{
  "n_layer": 16,
  "d_model": 96,
  "n_head": 3,
  "n_kv_head": 3,
  "head_dim": 32,
  "d_mlp": 384,
  "vocab_size": 8192,
  "activation": "squared_relu",
  "norm": "rmsnorm",
  "norm_place": "pre",
  "norm_eps": 1e-06,
  "positions": "rope",
  "rope_base": 51600.0,
  "rope_fraction": 1.0,
  "qk_norm": true,
  "attn_scale": 0.249,
  "bias": "none",
  "tie_embeddings": "early",
  "parallel_block": false,
  "extras": ["local attention windows", "gated attention", "exclusive self-attention", "value residuals", "an embedding shortcut", "learned residual scales", "capped logits"],
  "init": "normal",
  "init_std_qkv": 0.0358,
  "init_std_o": 0.0,
  "init_std_up": 0.0358,
  "init_std_down": 0.0,
  "optimizer": "muon_variant",
  "lr": 0.00477,
  "lr_mult_up": 1.28,
  "lr_mult_down": 2.0,
  "beta1": 0.95,
  "lr_head": 0.0199,
  "warmup_steps": 20,
  "schedule": "wsd",
  "decay_fraction": 0.94,
  "decay_shape": "linear",
  "final_lr_fraction": 0.05,
  "batch_tokens": 32768,
  "seq_len": 256,
  "doc_mask": true,
  "train_tokens": 136800000,
  "steps": 4175,
  "dataset": "wikipedia_en"
}
Each number is 50 + 12 x the weight over its row's rms, rounded and kept within 0 to 99. Layers, rows and columns count from 0. The size before them is the row's rms in percent of the matrix's.

# layer 4 MLP up, 384x96, rms 0.271, rows 138-187, columns 0-31
101:68 59 37 47 63 56 68 38 42 41 73 53 29 54 30 44 48 52 70 49 50 43 48 61 44 84 45 44 47 61 45 41
104:56 42 40 46 20 18 55 51 63 42 51 20 55 58 54 52 59 44 59 50 47 55 36 43 55 58 65 29 33 56 57 47
105:55 60 54 61 51 56 53 44 31 63 43 48 50 36 39 31 56 51 64 43 41 58 60 55 49 67 55 35 61 50 56 34
100:47 40 52 38 54 48 53 41 68 44 13 62 43 39 53 46 33 24 31 61 68 47 67 43 50 62 46 54 26 44 58 44
109:56 44 32 69 48 53 45 38 58 35 66 32 59 49 58 52 62 80 52 63 71 52 62 47 45 58 38 53 48 46 60 55
107:44 56 59 29 81 63 42 37 43 31 67 81 35 57 45 72 58 65 38 32 62 51 56 55 56 56 37 28 60 48 45 31
103:42 59 43 52 45 67 48 49 41 70 68 46 48 47 78 25 44 47 31 42 51 36 75 45 63 55 39 59 67 74 49 62
091:35 66 46 43 47 66 54 39 48 50 42 69 41 42 38 34 59 62 54 49 39 57 44 45 49 55 32 47 63 28 28 53
102:70 49 68 47 43 52 42 44 49 46 51 33 61 76 62 35 48 43 38 60 62 35 24 59 43 38 46 24 50 85 58 59
097:50 58 55 41 58 45 51 33 27 43 68 48 37 47 48 33 64 28 56 50 50 50 43 45 48 43 20 44 48 67 61 42
097:57 38 49 40 38 37 40 53 49 57 48 57 44 63 60 35 47 77 58 60 46 27 68 33 57 56 34 33 42 50 66 48
101:45 30 53 43 64 45 19 33 48 45 64 28 50 43 44 34 37 40 44 51 40 68 54 61 75 39 58 39 72 33 50 48
103:58 48 63 57 34 60 32 55 39 54 33 52 55 62 38 33 59 75 69 39 72 57 36 53 60 51 60 35 51 54 64 41
106:58 28 55 37 47 51 37 62 70 33 51 49 56 53 46 39 60 53 42 50 40 40 69 38 35 65 49 38 53 57 61 39
098:58 10 43 57 59 75 51 47 63 71 64 71 43 55 36 41 68 35 75 52 40 62 41 38 57 52 44 40 59 67 57 52
100:76 38 33 37 55 45 31 40 45 60 70 53 46 46 71 42 53 55 43 56 38 54 74 52 29 37 65 61 30 51 56 58
102:59 52 60 69 66 49 50 56 51 78 41 51 43 47 61 53 64 44 41 40 65 66 45 38 74 49 48 44 39 64 47 38
073:45 48 57 47 51 40 59 59 53 60 44 67 67 62 52 31 37 56 58 40 53 63 29 43 58 62 53 42 30 59 58 47
102:71 41 31 46 79 60 43 57 46 69 33 49 38 42 37 46 62 53 41 42 55 51 78 54 58 46 56 46 35 48 58 54
082:53 30 44 39 50 68 46 42 65 31 51 62 65 32 72 35 65 67 51 40 46 53 53 55 56 60 48 43 39 32 49 38
089:28 54 39 46 41 60 39 58 49 53 67 54 38 40 53 68 51 21 62 44 62 56 46 34 60 41 46 57 62 57 34 34
094:44 42 40 34 40 33 60 63 55 54 54 70 74 51 16 44 69 60 52 59 57 43 74 57 49 62 39 65 56 52 55 38
100:67 68 42 59 46 36 42 44 31 29 41 41 47 65 65 50 53 38 71 44 62 51 52 41 43 43 43 19 38 68 51 51
104:65 39 44 75 39 47 71 25 58 46 55 55 55 60 68 39 25 45 62 49 55 55 38 56 71 69 50 48 23 44 45 38
093:51 56 66 32 42 46 35 43 49 74 68 54 36 47 54 44 60 51 54 46 58 38 50 45 52 42 47 33 52 30 64 71
101:59 45 58 46 34 57 55 47 64 42 39 58 24 34 52 66 40 39 59 42 39 42 65 50 63 64 55 64 38 56 43 39
095:63 67 35 31 54 34 55 44 52 52 49 22 43 59 48 53 62 62 39 41 42 50 60 51 37 67 34 50 53 27 49 43
083:38 46 41 66 40 50 48 50 68 44 53 56 25 64 68 38 37 34 37 39 51 56 50 45 56 47 28 57 58 63 33 33
107:32 65 45 44 29 39 35 45 33 51 51 46 58 56 71 43 56 66 56 36 27 34 55 41 33 51 38 36 43 47 32 61
088:53 60 52 48 71 48 42 31 56 47 32 32 35 63 63 44 55 61 71 66 44 39 49 60 62 14 56 68 22 45 35 44
093:59 47 45 57 44 36 40 66 48 32 35 58 42 63 56 42 27 60 27 36 47 54 32 59 57 42 41 51 39 57 63 54
106:52 27 46 47 43 66 47 67 23 38 63 34 60 82 69 41 54 63 47 40 66 51 43 37 49 62 56 53 62 54 39 61
109:47 53 67 34 60 50 42 43 59 54 47 60 39 51 60 49 52 28 72 47 36 67 34 66 30 58 55 63 46 41 49 71
100:47 38 65 53 47 63 44 32 25 40 19 43 74 58 53 33 53 36 38 25 59 31 65 25 44 50 52 30 33 68 40 56
110:72 39 47 52 32 63 57 70 56 35 51 29 55 51 64 50 53 69 46 58 29 70 51 52 45 51 60 59 45 37 66 63
111:74 63 46 52 56 31 68 30 44 65 42 47 61 50 58 49 47 73 37 61 48 57 41 41 47 61 68 62 70 60 44 45
107:46 56 68 46 54 39 51 46 35 36 54 44 51 51 33 58 37 59 49 52 51 36 57 70 48 59 37 58 54 59 71 62
102:61 34 52 59 27 40 35 37 82 37 48 56 30 41 63 57 60 39 51 57 79 40 31 40 50 44 52 60 49 43 62 60
090:72 66 62 69 38 59 32 70 36 56 52 51 42 54 51 37 50 57 39 63 47 79 46 46 52 56 64 32 33 69 51 64
098:53 44 31 41 49 46 56 42 40 53 48 33 57 51 20 60 47 52 39 59 45 35 53 70 39 62 53 65 72 44 70 52
106:62 33 47 51 70 62 35 55 71 42 55 61 47 36 53 50 56 50 53 44 28 48 26 54 61 69 38 52 36 41 56 43
092:53 49 37 62 60 58 54 34 58 33 42 53 64 55 56 47 51 60 67 44 42 47 73 25 47 56 65 52 49 49 74 25
095:47 64 44 48 37 22 62 62 36 56 55 59 54 38 38 50 50 32 49 50 48 65 52 46 53 74 54 46 59 70 50 38
098:53 60 36 49 53 40 67 76 55 50 33 31 56 62 56 47 50 28 63 53 63 54 62 58 40 54 59 55 18 58 50 68
101:49 59 35 56 38 54 47 64 53 51 59 63 40 49 56 75 47 54 38 47 38 60 68 74 60 53 28 54 54 68 61 31
103:53 33 49 70 53 67 30 57 27 48 72 41 54 61 46 50 77 32 75 42 41 60 42 27 38 64 55 47 31 57 54 51
111:63 65 50 49 34 56 47 47 66 41 45 58 37 38 56 39 55 49 48 27 35 52 51 60 46 42 23 56 66 47 52 58
102:24 51 46 47 60 65 55 42 64 60 27 58 29 49 47 48 40 56 55 60 71 33 54 46 56 45 51 50 50 56 50 39
109:57 48 69 46 51 37 61 70 36 41 44 40 38 59 45 51 48 54 48 43 50 67 66 46 48 40 39 54 28 63 56 44
089:57 52 25 58 50 31 47 58 52 34 70 52 63 55 42 35 58 43 36 65 41 78 27 74 30 48 37 47 55 43 47 42
# layer 4 MLP down (transposed), 384x96, rms 0.401, rows 138-187, columns 0-31
103:56 57 57 74 44 70 46 48 37 57 44 30 40 63 70 53 32 54 49 47 64 50 60 46 36 38 44 63 55 43 69 51
102:61 48 45 50 40 55 39 71 49 46 47 52 41 47 58 44 58 58 31 54 63 53 43 55 51 46 41 74 56 22 58 54
105:43 42 50 61 47 55 47 54 50 66 37 56 43 59 49 57 56 54 59 34 31 48 61 64 49 63 57 45 42 47 53 30
099:55 46 63 39 72 50 42 48 45 41 51 52 37 59 32 21 49 84 59 46 45 47 35 55 47 37 59 63 45 47 45 44
112:50 46 53 56 40 25 49 35 60 34 35 58 63 40 46 53 39 36 46 47 41 32 44 63 59 86 81 43 29 59 44 58
096:45 49 54 66 56 46 54 38 38 49 42 59 47 63 62 17 48 43 66 58 52 54 33 39 64 37 30 70 39 49 73 54
103:50 83 54 60 28 40 40 68 49 53 39 43 47 63 60 46 31 60 57 78 49 35 42 59 37 55 37 47 36 48 64 57
093:48 43 48 52 38 69 67 40 52 80 59 55 56 54 63 75 61 51 41 59 30 57 49 57 58 74 56 47 45 50 45 51
099:48 23 62 50 42 64 43 41 49 39 63 70 37 36 55 59 32 36 57 29 50 41 45 63 65 59 44 66 47 67 36 74
103:50 41 38 34 28 66 87 62 27 56 51 34 57 51 52 54 60 41 49 77 48 42 50 42 40 20 34 43 50 53 47 34
098:43 67 70 59 49 44 66 37 36 69 68 49 56 49 35 63 47 37 59 57 36 27 55 47 38 62 65 44 53 28 43 26
098:31 27 57 48 50 52 49 54 59 56 62 52 44 30 57 51 71 49 43 61 60 32 60 33 37 57 49 40 59 52 50 55
102:60 68 45 67 45 45 65 72 63 34 42 39 58 37 54 56 46 36 37 64 75 54 45 65 62 48 60 55 55 50 52 54
103:58 51 17 50 50 29 63 66 55 18 38 43 35 61 56 46 29 53 49 63 58 47 45 59 50 57 39 45 44 60 41 69
098:62 66 59 43 59 49 37 22 44 60 55 54 47 55 54 50 64 53 58 69 59 26 59 60 46 47 45 56 58 63 45 56
101:35 45 66 48 43 45 53 54 44 65 56 44 44 46 46 34 59 73 56 54 49 55 85 42 53 50 56 61 48 41 58 60
099:39 52 57 57 71 47 48 49 49 34 42 64 31 61 65 68 37 53 54 60 41 52 53 54 42 53 37 60 52 31 53 36
084:58 33 47 64 59 69 68 49 44 33 68 44 35 69 29 61 61 23 37 44 56 46 50 53 45 41 54 52 51 37 57 50
102:57 49 60 54 67 74 50 33 51 59 64 49 66 48 35 41 55 50 41 58 42 44 41 44 51 42 41 72 55 59 57 53
081:54 66 58 50 62 66 67 36 47 46 70 44 45 32 60 53 55 37 50 44 40 30 55 37 48 50 50 52 59 57 26 75
095:31 46 84 54 30 33 41 29 37 59 24 40 67 53 63 46 33 13 39 45 54 42 39 63 56 58 53 58 45 50 66 46
094:41 48 69 75 42 31 60 32 47 51 56 40 41 44 73 43 46 63 45 42 55 51 39 41 61 54 50 41 66 53 41 38
105:48 61 71 44 45 74 31 56 53 63 46 62 56 48 40 26 57 63 55 43 74 59 40 54 46 48 37 53 45 61 33 50
100:62 58 58 47 63 59 65 21 43 35 50 44 34 37 64 38 47 34 19 67 53 49 43 63 57 56 46 37 45 60 38 33
093:60 22 60 45 42 53 46 55 23 33 54 62 51 35 39 57 31 37 40 75 45 58 45 25 41 49 28 36 26 65 51 48
100:28 57 51 66 56 66 70 31 55 62 45 36 34 37 33 53 50 47 57 59 42 29 57 56 69 70 63 34 28 42 55 40
098:45 47 45 71 49 47 62 52 51 48 40 42 48 43 50 58 33 14 53 52 62 52 43 45 57 29 50 41 36 45 59 46
088:84 48 61 58 37 68 62 17 48 55 49 70 61 64 44 28 32 54 41 47 45 48 45 49 44 52 43 64 30 50 56 39
104:48 37 52 34 57 78 66 79 52 25 39 42 47 44 23 50 61 66 69 55 59 49 53 60 47 47 27 57 45 55 43 20
094:32 23 52 54 51 50 60 54 54 49 53 36 48 58 41 82 37 39 49 51 37 68 70 55 26 55 58 49 57 32 24 39
088:64 31 47 52 51 62 37 70 40 48 53 26 37 63 66 67 62 47 47 50 45 54 53 44 48 66 64 51 65 29 26 41
099:64 47 60 31 53 54 58 58 72 67 75 42 45 55 29 56 62 29 50 45 29 22 58 52 37 34 45 38 53 48 32 51
115:56 57 58 49 60 33 53 54 35 61 54 49 58 57 54 50 57 46 33 48 34 40 37 50 52 77 61 47 52 30 51 64
104:38 19 47 67 34 39 53 40 46 35 40 54 43 61 61 35 38 37 56 76 37 55 43 30 58 62 62 66 53 53 45 46
112:46 38 75 39 48 55 63 52 45 53 36 60 57 53 51 62 41 35 65 51 45 58 53 47 33 49 51 49 39 57 57 42
100:59 38 47 53 56 54 61 57 30 49 51 55 46 44 50 46 43 39 65 66 29 40 25 62 76 58 50 41 42 48 67 47
102:34 54 71 23 55 42 51 58 65 56 63 70 53 64 54 40 52 48 45 68 74 54 32 62 34 29 57 43 58 37 54 34
097:56 69 37 49 77 62 36 62 22 58 47 56 56 63 61 42 40 56 40 50 55 49 47 51 61 59 49 52 46 57 52 46
087:69 57 55 31 40 49 48 35 53 50 45 44 65 43 41 48 42 57 54 51 44 45 40 47 68 38 50 46 48 76 49 63
102:41 51 49 52 63 64 50 47 60 56 52 46 28 48 40 68 50 51 76 65 59 42 61 78 67 36 62 66 43 80 41 46
102:46 60 45 52 53 57 51 39 46 46 38 27 56 49 49 46 45 47 43 56 35 18 47 42 58 57 52 62 53 66 46 45
098:51 54 80 36 51 40 54 59 50 51 46 40 57 53 30 63 45 50 53 53 58 59 61 44 74 47 70 46 28 43 51 54
092:37 34 66 47 27 48 50 59 59 39 47 71 53 51 35 73 60 51 51 43 55 50 29 68 71 33 68 26 56 52 38 41
095:43 45 52 61 50 35 46 28 49 55 51 65 35 33 40 33 58 50 37 76 32 48 29 52 33 61 33 72 67 49 43 43
098:32 71 37 86 40 46 24 56 33 47 58 46 68 46 41 63 46 73 44 62 33 51 69 48 54 48 71 36 69 79 51 39
094:35 66 44 32 57 32 57 45 48 32 52 57 57 70 49 59 61 82 54 81 43 53 63 41 50 65 48 56 34 61 57 49
102:45 35 52 67 55 43 30 44 45 42 48 46 35 34 49 52 52 58 52 56 67 85 60 17 44 59 68 32 33 50 62 56
104:47 55 47 56 62 73 41 70 34 37 34 72 69 53 53 35 52 56 43 27 63 53 38 42 58 47 56 51 37 47 44 34
101:57 46 68 40 65 50 40 50 69 66 64 46 53 47 44 62 40 74 42 64 24 40 43 43 52 56 68 43 49 43 48 32
096:30 47 62 40 50 47 52 43 40 52 42 53 71 68 58 65 49 63 62 56 44 29 55 59 49 42 34 29 40 52 45 61